python train.py --hidden_size=128 --num_attention_heads=2 --norm_eps=1e-05 --parallel_block=true --init="trunc" --init_std_o=0.063 --init_std_up=0.063 --optimizer="adamw" --weight_decay=0.048 --warmup_steps=253 --schedule="cos" --final_lr_fraction=0.0 --max_seq_len=512 --doc_mask=true --train_tokens=255500000
Each number is 128 + 24 x the weight over its row's rms, rounded and kept within 0 to 255. Layers, rows and columns count from 0. Numbers have three digits each. The size before them is the row's rms in percent of the matrix's.

# gate: layer 10 MLP gate, 448x128, rms 0.13, rows 65-131, columns 0-63
# up: layer 10 MLP up, 448x128, rms 0.135, rows 65-131, columns 0-63
# down: layer 10 MLP down (transposed), 448x128, rms 0.118, rows 65-130, columns 0-63
gate65 086:102122104188111159098141127140157114130084129120145113131131097147082111103102175056140132109126147132160143111159103188098145125125097088158133114098127177127127106168141131150124154127174131
up65 074:127108137142132144104131149151119111149113131126157104137111107135096133133112104133122084124151108091188140111111106143105115121126165097171145093113153146144185098152130144133114132092144128
down65 072:150105149123140124146119106092127136118151104086140156134130109112182143111156124151152136148142170168077081126128159094109127123116113158094110118122146099099094091112132125119142155112099135
gate66 078:147163113174121139119159176136091104118118106131121123145135088141079124147131156095109148144156110134127114104157112131114129153172088125119118116112105160159135098101096165125086129109141124
up66 079:124141166145098127115151146120089119088091145133169140132151125103093128135114115096155133160172159115169099124135091112143074121111152114149106089154134139136172092118124152130132136134129098
down66 075:142090088123156144129131132109129135123146100089115134141140156135139180085151122156188118093082151153160139098115149145113106068112149146106139128111104094130107115137137125124151114147093143
gate67 079:129152113128136111096134133144149126150099158188131096126133109120096145143106102125115178149141088106109169176120089104159191109166103085113148133123107115089061132153117138143137162126146066
up67 076:149139131087150194154124112086118132119098174136157157149125140101099182131141110094141114134125120115129117155124090115093170138107158113106153134116172137100120103081112146147096162117172066
down67 074:109112121121123153100098143107151162118179081128116127113120172114127130131142122168141140103091160165133064129120137097130132114104122153105131112124124095134089176111105128124152114129088160
gate68 102:138139158100085152128124144091160126120108182132134130143126122174143117122131117151135174083108120132115149135166168106112133132091134126101107129167111108136120157133132154092110150101112107
up68 100:114158128130090126158161124131175120112097108111095134112150112123131080159147128124129147141094109084155154140156150144141151140126147117121137135170119092090115146123165146101124080085141130
down68 099:165126162106142128081115119172138131105134174090153118123169148138114133184109090131130121160143146164094064117124137111100149147131118121166089129116110119154153074151104141106141095098115076
gate69 104:091109136119121121162098111132086110161147112152135107140119146109158117133143129148149126106140110108137132152107138131102159084149131091095101140103119143111119110159111096134109083133106110
up69 110:122147116114137105153161077120143146109114114128161119109121060134116127089146128166144088088159157159109100149085144084149154152128132131143124149144121106117120131100107118162116153111129152
down69 108:123116123107138091110118123099159118149128146123178109118127152125110129083104126140137107096149128161128141147127105104139155158118079159187138108117141111092134166128115174128095135094121112
gate70 101:159162094140135101124114141110092173121125085134129123102140122076129092130143182120141119134125119138143093137146122144105122083105129113176075132104128112150059154103162162114138076120097122
up70 104:156176168089127157140076166150138098117150123071126114130155144124127150144118089129129112115136123148133109112140100168158128151136113050142110131128146101138115117123149150130135132137120093
down70 105:119121143136132114130112101151096141168120125104132126142137086105170103135130124165145126137116085111139104127117090110148109136182138100129126098129086075097140121135174073144167129138129172
gate71 106:164142139137139111160119181131120145093105095083180097111109126128102143179111088096147158142113115082104103153169111098074100144107131108138096141106113132173127084155156133145131141164152174
up71 104:114145146089085109132127122107145123123098140134144122098103142150151128120101122112151132123095147126107186142120057137114162132185144122135141086151126174098144125140099144164146156112134116
down71 109:133122085157155134174095125107118127130065127126121125131141166121098125129130116160152128137128101122110168115156115172076101102110203135132150083140140123148136146153109160117132132140107135
gate72 083:127136095100121143139083145149079131085111160156108127142127110131090110120137144143138158147124121111114135154114106120128164140137167148110157130098072138150156133097112104126099166129129171
up72 080:146135144093128137161128152112104096095150105112099140147133116074134119131087136112123143186150130109148147126157087139143150125141130090075135138140147173125154104089118113154097137116129114
down72 083:081076126119188088137129138134129094136163118141116148142135140148142180067114112123091134109121138144141089150137150137132131142117061092129106129109111131113140119160122170145125091157104137
gate73 103:133122076088149134105118121102145176127136057138131147174097118110167111153145116104155152135151068148115138081134142119136120134146133108131125113154139107147095129127145115144083099118096130
up73 098:116203144194111161117107111163130110113109126119128116119153131143121135111123121067098136134131172114107126127107127154124179114132144135109149181127137136145160132100139161117117162139150111
down73 093:149148110140172147119148131086137130109110085121105089150121110122129096111164107100155147126156102166137129078125104130155116143155161111108143138140079118141118165128118132167137144086113097
gate74 098:162145142118105105091092145147096166145107148133105101101083107148135143105141128140157086127155147138110125117132144119117095151083092179094123129141167129130107155102112169086110121123117126
up74 095:113148131132144141124168161131110128087142084142105098146104109123114128134153135134131108126171134135146136170157108098110109105167158112098126097113113134158134075101133150094147151162094182
down74 097:119130111138159133118115115124083143091106148101086104110125085103125140142150094120140113124118144139085127137111111108102106154164137135156154069142152139131139124167164130106106143115120144
gate75 103:154145166157146106120130157117119154073075119124147144102097080130110110112098134122152128136113121158144130173160120109115131138083124114130154101085096072122144158122099146167151124125115125
up75 094:111075131124165133126090151066162141122128091160138121101103111114127152148192113104144120123142130129098091129132097090143134148150124149138123142117102149131093056176145175079110131116135172
down75 096:191124140171168139175115100160120126115097120128118137087122187156161134117133143123133145120123114098133101102156147110097110138112147119111142125153073114123127124123131142150137105127129159
gate76 102:107146116149135126123145116143076129129152190139137139091157117119106089140051133143146147120120106124157112151127132146110118104095117116126132148134141083116140162105147076108127159138115156
up76 095:108093160080120116129089163131091127118133126172096128123118114136118119137117091143127145134119129132154096111188108152130122139088095124136128156105131177133132080131109101125111155113084134
down76 100:158089131138107142147121129137137129103079127142135133120130151110150111110134093129080084122126127077145136131131106074139108114146139135129152152146124113203121117124134102146150129188152094
gate77 116:129159103136126138140118140108165142121133130130080136159135129176116087132109136161131145123093130083104137130122150129125137115107075146165142095123107112119122145139092151099162113108118165
up77 108:149128138089099121195167165150116139108135133124138113143107116121138134165136148119136141148137155153091122129091102152104124143094164107098123114149187150110134117109111115150111123119162143
down77 102:117114077114144134155079104155111123126127096131127138127089080112114134142168184148177124128154119116114163085131100102093085141132110111134099141192125142122130091095131132114120101129116184
gate78 108:120106122123161085145118140142090148131145148115178124131078076141107113139131101131150138137124156140149066201151152154101112106102100121137122114120092123158120118111121120113083125139138140
up78 105:151100111146170114128204117158077083129151141177121118134156120132143118089129129189140130112134142122116151149126077107149130099111112141125131115119141143137145186119120135105114105168115159
down78 106:128146139110124103116101101175106118099088116156111161150152123179146106110098107113081132094112135107135142119111120114128121155157137104122114176091114141113151113123139154156116166153113152
gate79 095:093116127136095107139140120118141125123113129131119142142159142141112148097079086139170119092137168100135150114156130116111115152121090150145059100101148127109140162108110142149112106116144126
up79 103:168137073160118145127113141112117174160130110119180091142099123149099132138184160139123089120151126139102125147089122096139118117086155121081125182110140156122120124099113124094139118155133136
down79 099:139139147159117125138121142143140130131121153087153109156125143163115134141164171125174144123121113135133107148155151129128118104069120105122165089150052145141099143144127094101101123108149156
gate80 108:137150127194141129140082154122090173148117129115153088132131162135127132103109124104143093139122082115129094126125122143093156117157136121147115126109127130137120092108158147122141088148099150
up80 103:134126120160108154129125126129146144128126140145103136088144173182112132106153096152116092096129135113181134122059129118120115140139103111196129164121116115130153123164191135144160142098107133
down80 104:088161078138097124114157086073127141131104101125150165109131088190109125142151151153141143116110132126157131095122127141114114133137135119087138122158083138103127131127120136132134104136100122
gate81 098:105092136124117118171057133148152119149113128181082123124155126134142152087125113109146187125107134102127165131138141148116150082130126090127112134129137121140117158165149100145117109108125162
up81 100:078149155108106119131097143143125151135106166206119145135131089131128154040119135136114142155167139133127139136099161146136115140146114077093160121079127149138103082155133133142098124148137114
down81 094:140137159140099142153162132118170139139127125099079183104134152156148095163088152135067130099122119153109106145148162137168132182126100154098142128112158138123101168101120128101135117132124096
gate82 102:120121141135116103161081134132122127142133133123125073120142154166146130167128150113156141092127110135133112097149144116137138130105132097095127146121134171162128156139137163120068115100106129
up82 097:150137151184117105084127123149108113154129136091126155137107109086095126122178107080103126159126149105120134121146100097123121131129143147053153173158120162156117142143167189147124107125143106
down82 095:096118134108119148134133153097147167143114119124084168123155179137136158109084169165093092121141094160103126132106145145150135151125115157131080140152095125111128121147108113124094120173148120
gate83 100:137135122095116139134093113163143154173134102140129091101128135152088127134117180105101127137114112076158146119122127126128153154156102077111123139127113192095172123155091128120108116146154100
up83 096:128088094142138104107139115106125152140107131098133148137124136128115118154154129173132113096100165170119110125085088129163147109120156116135192080121110127101105108124109094140111146136125120
down83 084:122128126120131130123145121131129139136106129113149112140125131128151102115138090095255090146098158148120119127124118103130104100145119130131142091155134115137115133108142144117150120134105103
gate84 098:130114123140123094136145127126107102162086144118118135115091140130115121134109110145133144137113071117124088131109163105145172156140109101120110169139137167165098139087130120192143146110145116
up84 094:101073116124120115114140153092141150144138157135116128120138134173130125139118114095115132122168134106088138124103133168158107123144120121123153158171127112084109145141135069098100140128112084
down84 095:135107120158140130118163101146114125115132086090149107101134102118175147129154114125084139141143112169118130118134116126124121094116166134087161108200078161150097110146141111120122161133150141
gate85 108:131141143149155124156103134096133130131148090130146090131110156126106082087144134167136123139125132156137172121144146144109164097135135141067132163146149113129085121100126172147066076114095130
up85 109:124136083147134119118131137158126080149084159153172112141104074122142122192085136117139144129155122106111125114126094131111141134133072161119168114122157116107117178125127098134149093130190139
down85 105:124173106150148131122128114192086139111120120134149183147144113141085101109175154132109133189102106118116106123121128096153110151149132128138132159149111094170128129149127142141145145126126123
gate86 100:120103107142077084139132143095134149134099128134146114173118144123085129132141096127123172111146137103126094178160089159141165121091120132132095108033078133159142109087163139143098108110113102
up86 100:108128123117143106107148114176177138136185142143116128124152122114140117094132147118136095112048128139153150100114147157119165111155118136114087087179121142143127156139146120134143089105082158
down86 094:129148084152111113142089131122104090118126108141124132125151119114113114153140099135204118154125143129147114141105089164118131106121112118136125160150119078147097121075135122136124082107129153
gate87 109:081159111132119152161108129107120131092121081151109110139140145140168143133132141161126124113116109072103104113151136119105180109145111085148102134107133154182108148123139124144127130118091100
up87 105:163065120162149124160140124107141115138085096166168137111112156091114142086081131152129136130224141189099119156122115109143106112115169114121140157143127093088137106166138106128121110143134107
down87 099:158115119057137124134135124148148138121150123091111132090175152167143122077094142109169084139143170125146106137112101121134145100149106120120120169094079096154114127119125113090147147137117117
gate88 103:104166144116073101144156125094124118147134146110100115159155145148118154113091089168134154112156137101088125137130147120081156136121095115143066137104111122156114128119125136147078126133121120
up88 094:121136155181134117126115095133117123121140082179127102129147075114131141104163129097123109118156154148127124082073172124113074153160158104151142119150136139142153161101136128129100149130094152
down88 096:099103141092149117142135120137147111114131149173133129169095155104114160114104087118119137071136150116148111136101100139150150116142104138135139104108152112124120169150096167120076138122125095
gate89 071:108098128158144132120165144133127118149132150141126110117124139141079144149142108144106148118158074118130140158106119160160116162142148145135151171087094086137113132161154114099097129130103201
up89 074:095112095110151120144125124132107119147120132147111130105074113152091138136145104144138117117153103104151101093102120157159115205171143128101089138134145122126130109133106103130148103110145135
down89 073:111165156110064137115122132116148133125124094104124122127165160133157154082128092122134127092137153124131140151137139106133130082107112095153139127124120088134088124125166157112173099110079101
gate90 098:123113125122118124126141142097087141145107121170114151103103145138123074179149145145122151125113111142117097140119127166123153138102123122165106153129118139132113087085164140131118135146121068
up90 087:118110133111120100145099178090143097118107115120108107169141126119112132121136157095126090144162130145150132160120148151145118152144107129159142155165109136133132065091147139138136161117150135
down90 090:124127099096137135150100104206109162141170149135154121115125145128115119116117142133136149127111148065150143102115130105136138119132133126129107157111111094162179158148078092111181099123158144
gate91 101:129158149112129089084173162116125174158108136138162130114114100161086110098129165086174147095128152120131139136109107144124130107110156104136143170134106135144119121122121110109074103143127090
up91 124:130138110140160157146137149105095143136117100128105158142146157176156142126134172162136151128126104148126087085139137087135127119128112125135142140102100142166107155165128095106130103152094115
down91 129:120141160167121119122139118115106143134110132161127131101150094161148152140153138161143142124122123147109135104138103126085105195060101157135163089121119127116109069169142113093149115129144162
gate92 106:123160135151085111073139126097137168109111129154141091118096131148168109125101122131135157098118130098119131096118134161104130124099141136144125153089139153119140117074152148105126102109110155
up92 103:146118118101192160126116103111115167131135124163149102142127151070146143097140091148142140136129140122130168108168121169137132129139148151104086125121141166124126142118132153131146119076076143
down92 104:130180129153116140139129136100140134080124130163109100089109136146155101132143096144168142169152124148125164136103134076109092114144107147174123123128149107118126139103120100166136084162091158
gate93 084:161117151128094158110134140126090117157176128148133139160133138162138134134094069145133142140123119135160096176159110130124137111166155132102124092100120092109127116103139161150182161146127128
up93 082:139113100130152120107121132126123132123101116072108142166131152126110091121100129142129145136136129140153134111118158143110128112131138144120134124110139127146138111062169101119121138156119079
down93 078:127106109116134151100152146182086125161121112112146140128115140132153154122153080153106105132122128168138155168151093113150129145161148083110147106140114151095166088074099166147134112106169100
gate94 096:121100133137135109169153155097100125148116138143135136079123110160113138156100165100149175096146109120186120126106146126113165093101110114074148113164107138116092106140102160086095095133104146
up94 099:081166097151129122173128084118109117110155116117102147157165199135141139143133136121115065108132116122138152094127107142126111129153105130140159119108144121142123115130136147086116143111117123
down94 101:153130135102122146128146143124086124134118106139099101094112123117090152164148140159131146108136131098127185108148151104085096080151137142153132143138131118129142105146136122109158134177107133
gate95 108:113104107172111132109159125086133175144068167093125109117128167153139094144087114141154152102106116135110141158123180116109119140117104146129108177121139154127135112130117103159149107111110123
up95 100:166097155127105146152154106145141121088132127116120145153087127115124126152142114108137118123099140090203138152135076147125126083108095118108141138115121114101115142082136135132117150110146148
down95 102:125162114136127099126137109102132095134118156132137082174175151111169158102099088096156159149094116149134139153147087158144120118130140158112129162127105128144143149173117095115121100098110082
gate96 102:114105106162122122139094138128108198151125090141128101149147162155134153123140149137155136115126098132123100104118129111128145149108083123113118147127077165169107110123066201092124134157082140
up96 111:146116171131097129154166099139159121120088144153177111126090184073149123166079106080130109134121127123150148151144126140094140109120108152101106122114143091145122150133192120155102119137145133
down96 105:162143114137085093157128159149131139107115112099149125163098145114163134127099109146164101112167141139185158141103163116155080085127129135129134135138140136138169131140127133137145114117099104
gate97 110:084141138171088082072103162122155181133131149137115121129110121135093121103106165098141129134130181113161128159112152158087110135113092083115123156101104129137143126106160132088124110148093132
up97 113:118163183141127084132130122072144136086151138097155154141144171157091084132080133111133126105147106108117111140152121100128146145169112176174130124104092126091113102121130140148141141148110155
down97 114:121117094078127076155118116145144119168140146168118107159162107133105147135105132091075122163138144122132097142103069126161156121091128129159136153119114095161131146100081125098139103111183102
gate98 110:112129163119137116157130124116099144141133089101177145129079094157137120101126126142129164110092126090140102157127122142087158096107131128116128154142123119151086143092161161146123081117077135
up98 098:118154102153111117133161113116136126116124142127145148087121157147140134116121116107106113117097151106104175146118182171121159141121144123122156190110124124104146129160122079170120156150155139
down98 103:113110163090115160124102126135154111130165120176102093097121125155107146114152119162130145110130151127108143152134142091108178100153168124168109149135165164128147121113182085140094121167110087
gate99 101:159116122081120081143109157103188148097128098150143128134082118135119099139132114132170159140142139149153115140082168116097101115120070116133138111115170128115111182101166127096117058119107145
up99 107:186129129083120096155110199113129131089157146153124144144109125115137148086190111128140097168117153152141132114140109127129141143107107102106124148115132090095108131141115112145102102122101135
down99 109:153120134112122117147150125162125136120099158118106111134125140175149091113115175094093093081085149095133169078123076103070139084141151137107135105149149142139125150134113144136124155153166148
gate100 109:092191150130131142124157082137120165133129127155185105127086134131141141141160128140151119093111120100124136143133140125060148127128107137143123141134098100114071148137122177105122110151136100
up100 103:145198113131115102158117121093131107094141120112129106120162085189126127101130160124136141099112118145134180153115148106120111114149149168075078136122149140143121121101098148130119119118127181
down100 103:140115109161133134120119159131137176113152143111193061117125087097139110172092154145124125118113134102134140151120104149141088116148157161113115151100095097116131140110102131138153150097156122
gate101 105:096143121119121131149138099113113146169085099128122145128127151135121127111131139127142177143170141116085117138095126143084178087135097094156131159127102124131084134150120100147097094144119127
up101 115:098136129136086144113137110127140144126133114090111136138157169151098139160152172138123154135131134140101116105135163119182115126130108108172152103160118179153119154188129137144144140146133113
down101 108:146123161126151095137135138150164085133125123152111161097142139130151112140097123123109105099131161124134095108124095135164147121130157120106146137113095129155111146162139107129163116094139108
gate102 078:139160123141109148187144132100104107108075121113136131157146103151143103108143133092121200149118107133141085118171152152115162123159093101121124164097145108153098071121127130167127112104134132
up102 065:120115175178161104147135157139132137126131098138130116134089135125119139112087162158171115122133144141141125153131131106122154079106095156156130100115122148130116116099109127147111138086101145
down102 077:148124143160134143165147170139127121108135139139102158122130150079164127137107113125255142106118095123107121170142114109125137114133168127146111161105143132139108131116149105142105175124128146
gate103 120:149151169159102102131133144128122131143143130154152088134110124128105123148096148125148168088097142102148105130141122150112136146119112128089085158103097095132096124135143160107123126108085141
up103 151:114127092179139098203139103152125116143112117156115146130109103187122178114169102154126083156143132117125104106100139111126138113126077155172176146151122152113123142147094150128124096139124164
down103 122:095133108116087114121143175135136126105195101095147152160126109126107115121145169101179130143158127115129139123106147141117117157083163086147162114111090118140117132105126133120139094115169149
gate104 129:106132138165144101132146093099105142161117078130154158132138143141089081098136136151145138082090147090103130140120113123132154071106117116141108135122123108117096128115118153124120123104113132
up104 114:159141061076121177139150180108139124092111147162129178150118117120128137152146114114124125176157140183156106112157102134147149145135127114163122077161138155118120089150108128143157142128123102
down104 116:095100160100122124100152116135140137146133127171124129121133114177142145123107107137112133122110102124094122132093118120112104142138133127160175120136167151105115149103113142146103128135091100
gate105 102:098135101120128152122137180119172111143127116107116127090130117165160130156110164120144121101133107132136137131137100091112152090105124119148085128134101142111111136149140105120133101146073141
up105 099:133138155115114163157145142101145110152138170139133127128136148124178130122121143121121057107133154110119135131081169157153100114101132152146138132092113117087113149134149104139134092115145139
down105 102:147111096133130140104140106146133133112170181111148115158147141087100170103121066105124113133117099111113127111131143124103151146174133132115166144133125114130097111073141113132114171148120148
gate106 106:148138128145121086165107154120147144139147111145120104172139120073146093078143147125147149134160110159072067139121135168146097120120124115107132156159127134167142118107130144140106114136129160
up106 103:118100118100125179108149135115129151122125135100132158110087121126121123120135136115138112113125103125163153139136098140091109120174173148142116099123154143169135174119160096092163113111136109
down106 107:174131115118141129115129169131147133116116098118095099144133115095124113216117142124113107104132126135157120109179150110112116114110152133180119163165122089141177139077142116135144150119144136
gate107 112:134115141104124100156126133134149114102151100113170136155093145114096111148134141162143155129126080121109096154121155109106110090100103143132094141116090115203093134107116136085071088091120126
up107 117:127124144105112128111064162160119090150133131111135126105136137146142149169128151116115136109076053093155127116126129114094128137165177095110146146143143175158145162105116130078083169084149120
down107 115:151126143130131089122181122093109132116156148131159136131138207097131100137107145117168147149143123111139120088124098130149048149100124126132169101143110124170104137124135136100116140114140144
gate108 106:162140129098138092128127116120130112065086157161123115132102124134173080146134131158159123102112124156112122172137146134082155130088122123109071099117147094124129101096163128136149097095130128
up108 108:076097167127135143114127144143121121145171140084147141163118136139095156086134090082148118120147126123122134086118114113141115142122122176153154102086121105159103131149123124123115140156131147
down108 108:173121112129161116127160118121133094125115190131125141084122110105110146152103114137143144152110102159149078120175136132111134144155113164176087117111143084122104135114119133148145126127124114
gate109 117:130116148085113106109110119104140175154144114123158132149099112112115126141101156147143132105131192126111116123121115179106178123124143139129118134136092105153101125109145136138088101111118115
up109 115:143099127090111139104101121087126129126094148162141125138127113154142107172140146124123113081131170117150165109144114128156153119144118129150106120123105140140157121147168099071120120116128112
down109 112:151127156128129141140131149116113135087098128181140125130118131164161104179098166138131133103130130121120126107150100153134105109163129166136143147132103143119146136131133123116121117150182116
gate110 091:104144079105086109156106127147136093171137138157143112089155107092143107106100117115133143103097117118132128161166158135141160115153111111118150140123102147139120158119154129196128101097119139
up110 085:138155098161127128104152118128093160136106138150161118124138123156109196128157132118121158109125152137124154151094174128105086165126114143105112128184099110163127140152157138089100122119118102
down110 091:105155115140106120139170109149106164156126130117124131109097122093160113092088128134077144150114097162112128153109143165165120129105106152092146135120129127170109119130095147146082148147148102
gate111 107:099125161156130085110143143132152202170122157120153056133111098108128134100123167155129129115136081128129102160153167126123130128110113151125126166119131111116076112101121161143117121161143153
up111 111:106167153174117115124106104097080139112160160157124137123126149122073147107117137135130090115148101134105084154138099155132136133154104136133129140117113063106139167114123126113138134167165159
down111 112:134092151132142130119117153101136093076117137150158125113072171157175092139139107098129140145106161171100148106104098110131126142163086143152124136105149127145121079169100144124096175123087114
gate112 082:155108126108098090128119119111170121141137119160087115142113110176104165113121157117140139145130178146133128120122153147104130130102084150102118156126147097120127149098092140145144131120076155
up112 084:149126126159137099157147156119136147173105109134151117109124131093112137113140126165141123130115087120150103182146157158121117107124071091110132117093109133100083125095147166116082131144055109
down112 089:111137107155101120126115116131148138106123134175131133125116134124128141140116125097186132123172103139105115199153138123102126137149105140162133170144117115096114100114117147106113095142106133
gate113 108:133134108114128054110112160139138143145153128150102130135152099120098102120127121112138180153137106097158088132150150134103142127101103151159080102096100124144112112117121180103112138119119132
up113 105:096112106094179124110091136116123173154135158153129138149133111105113123121105154166121149162125085149177187104124110137141151148151126152113126121140138129078116093133116094124139082114077092
down113 096:160116115136134162131082118127171127123132122119096108131126149106108126167160171166054125136145062152103167135132091101096132139169149126155159125137125109194132139134141121123136148098108125
gate114 104:112137122119117120101125115120158138087080150134158154187120135158127112158088162120140120137121114076120084158130195109143156141081102123110117128134121146156128120135097156182100107115117168
up114 095:161124176137119111131158162093107096095130120160106123116144092102189148137081168118130136092136112147124175127106138099108155101183120100159107093106103131142120137110153129076149110123119112
down114 103:168149114125101142152094141144101163120121151117143103143119132135173109154123116072119105140095123187123146177109131132139177108135097133142120155087077088126128109143124142132160140163136120
gate115 078:149171145109101189147134117120157139153122134142121096153147138176146143114118143107131200154151116100108150163083121140124150129155113112125109101128147115079137121126102116125136112098139131
up115 077:167169121134125165134134106150152134146111121101093141116150145179099141152111094165119135104113070151133115133160129085135146120125153104108122165151125096134124117134143165148120079144175124
down115 071:079110134139121084139139142144145096134145122110129147111081123117129136107151142174116085138112163128140109127178127136120104126083105188140091114098165091214096128129114142091152123104101150
gate116 108:122124112108142123135129126166077132144110087125143115094131105105127111082128133123147176148134161109126125157118143109133150105087140149123114137170103125167141163125140149139127084125123140
up116 107:151132142190115111106107106152133135108104107154121110128159099142085135109123121159130100156153115121169108119132130157119117159129136122083142100105147073146166146157120162103163170148157143
down116 112:056196120154112132140118140154132132138151102139130139108122151187128115150186124159135114145120138123108135095137153114163116101155172140111128127134146139118149114172132143119112125128121126
gate117 114:113143132128147070142118134137105135117100117121148120110121118162133133134113150135155145165173138044137103090139113121095118131105123102108078180120120146125139144128138117133067133128097137
up117 103:119110133108098131132131087114170118183151147167135125147099101136091093119097166144122110127151113108141105123120133138156117143144136107152177128144180110142125093158098095154148118147155162
down117 110:162133119099085156099133129116147092157125132141141139159151123128150100120141124095103126123122105150114152155139136107102174082146122159169126187155108083125144133118116157122165105094156164
gate118 111:125128127142099145177141083103170166154098127086140135169148134176139121121151115083156132157102126107090104148138165128137153134110121113138097123131098112135113105124121164147110135110096156
up118 116:111076172141170120131136118117102120124156135105145124127112124119141095148164106137130143107142142137143124142104125086097114109138132121113119128116130115118112138127173150182143121171131131
down118 118:143155121142154158102106149109120112089138113109070123110144142097172145140116180112148159112119140134085113080155131106089131115148124162162126147167120130142150137104141114114132092132116149
gate119 077:087115101154082117094128095174126128173106104099143111164145142144122178161106126129124122121144165138130159106110132145147117131106106138154162131156118123115111140128138153138164130079140117
up119 080:105126093089117104132080160129165116113089099108101152136126078125096144160156108168128143157157145107110116127128162136156111111092082135107155159157098130125122150128134143072133168121116126
down119 071:125144080115127138120144128150131122157150167119148114143158169133127153166090136127077104150176108126127152123117107134174141119160128135154178114104084143078132093135094140147111145147147097
gate120 104:162138131089111156131100190142124100181104139145140123129099097146145121106128149124148120120067144110126123147110149135115158106146116111156104120054116148135122127111096121161121144089116127
up120 120:110122125104122130173150105082135152100159116142129084077117133131108101150103119104128146113125137131144121142181112135118143141145127150126136169135118132156110118139131131096117111128120136
down120 111:172149125106084123139107133140115125180130151130116114126076120152142121133124140129194112147126134132150103158096119110101113130150143115159088185101150115130124148157156131126146116119138110
gate121 107:129128110108134111105102154121086116171182127163135135109113133132057106143143135115147128105104154080125130110136138186146106128138069113144139117099122140128111158165164121156097102147112144
up121 105:144113108130140091117080105139121153160165058139116098150129103132116101135109118122127125125134167147147112134116102151094122105163190175160124131152118130125148133102113107105135128154096147
down121 103:138151152077144092119088098144149112126109108122112116165116095131166085115145137136116111130112119097141159098116103133119129141096174069107116069125187158129110131158120121097110121101143146
gate122 092:117129120150130154079148085134136141153115143116183115113118168135111102098073122160117144119118136147126114180134142162115144132102100132095155117150108114128136104098141129159129138102167143
up122 090:111112145099102110124183146162158132123116135120155189120155160125135100133141172143131146123142123159160108155149157115165121094084100148140142126134119080131110124109113078119144136158114114
down122 091:092133117156129150114096141099078124102136138120104095128116134153098129133119116133089113126092126106119161158133146152161156169146104151114149118168136172067172086113132204130111170127148148
gate123 093:148137153135133127135126147078145131121145139118121135171143096117128064130125156110140129098138154084111086086158169124094110149102096106121162151122100158136128112134129136132089157143149128
up123 093:167114120155153135159158160161127138131145103112105131106112111101173143067145143156142108082106143160126141118102104155161130107150139173124123072108171124124098143132094141161128150137123168
down123 094:133119110155130146136107132090110132142140136164116183145116111126110080140172143151187130113149169152126133162109124100132131130153101089105123112110119130089160110157137117146115146158138116
gate124 104:090121151088122104096114092107105127120114136125174124152112116100106109145145099120140168139146158133183071138142172146094114132121076128129141183123118082153099113113130148117115116113120150
up124 100:173131117105104093134121124130174161119113119106129117098155099144078142120095099148135096127134116116132103135148176155146167129098110147093141138136142102130100096169113137140157086086085132
down124 099:136144123138127149112149134066141114096130138129105133102069150100179130125128149153138161119133122128105166133130141104095122121133162082127134080103158150157118135118163126097070131107108142
gate125 106:110133174154140141150147150090148151133144129154131159152137091145132082074121136128143133119117109144158078164131208112117121121139090122143125155134140081112098090151130118182105109107110100
up125 123:147115163150111119128118134119129132129102135139131133098137101170158083113129161113120113152112105151141130105115161115108122196157134126155126169128137106121125131149095131150100146131127097
down125 119:113129103102147120171126121163117149164117110112093105125140157121126146142183169127177099180141143133137118170152112122133154098154097096097098145126095147115152103086167115095132149137168137
gate126 100:143139133134124141123130168106073096136110159122159123144135121135133130079119094166153147104174131074091130133093129165139125148127134094167131086143097168090136096110101152126092139144126149
up126 097:159171157121114144148123158115145137125125128090140111163138157148085089099115113123118140137126133169152087113135120086127148121167119152138097118081172123123105108139122118148158140120119083
down126 099:078167107151110142114099134120133166167137129119132130173137160158084122125131134127124131141075149172153105113087172107136141112149126084103127111122111082101080171096125182102142146154140106
gate127 088:159130123119112135157161170112100125119113153092119164150145083141135172122092129080154128120126114130122113107118190130130174144098134086106119150105100153157125166143102118062135092107099101
up127 096:143176109143116161128135161123130125100118157135163123131121156125124149143165091089143125133077107141178172094115152141128100128065165119121160111123079114119126128126129123155116127117092126
down127 097:133146103204123100152148111154123140134119129147166147132103113119147123121113130103188125152135106179136145134151091110142097132121142120106114132133139125101129112121080117095118144101120150
gate128 096:083126132146161130143107096087146148122117161136140115159082116132121132101096143139130112116148158113108118168165129111118141104146111118147117119080122109153074151104096089166115122155129125
up128 086:089114132154127110121078119094093127139108113096114111151099156104110124135147163140114103117158155167142162135142156092121126149184109075093106158094130146137087116139095087146139108151121102
down128 094:161098137141140130096148113090174152096119162105132094116115119119140121167116127152103143142103162165139143138130134107110116128129132115142105135174139118161145159149108098114108130104116114
gate129 086:128137133143112158128110132145095135144135096103135155163133106081112100127117079114151116089188135123100112146162153149103144097147049142146130126118135156134046116135117176126109100113125144
up129 080:139143119081120084098168156124106123122116113141124103143122156139117098132155139128139133135089128133132123131108126117105116092071188129090142133133091116095159138139203098131151116164126121
down129 085:115135106121080096123127138147132134170127087142106148155142121088111116116114107132101191070110095147123158156094088103107141105134076168111133115145117133173093165148120147146107133129114110
gate130 084:088101091101130137146166099141141107169126083188096120124089124187134131099109114128135145140103111111141157134123124121098162138190131097100079163141135122087131161137091109122095136132087142
up130 080:137144134127117149134119120165127154171149187114100118098112142139122148114141108135133122128095130123120119131097117127172127191125140121129189086153103132088101143168071132102193128120145116
down130 078:138153129111155120142144141143177140143069115106106147112121147118126110115144122135135164138145120165131129095141101146135095109142141140139100095093130064105121128129174119124140103129079145
gate131 087:111162067105063140127124097121146155133152107127102086076160145171130134139085144094144096140130070106136109144160124159155110163114144108143119134134103075138152131168159129133123139114137158
up131 084:157171149143147110116121079129118139127089148122162160081125166104110116149162125146136118135143109109145115105157128097132095095073106157152115137165147135140112120108110130113103126107132076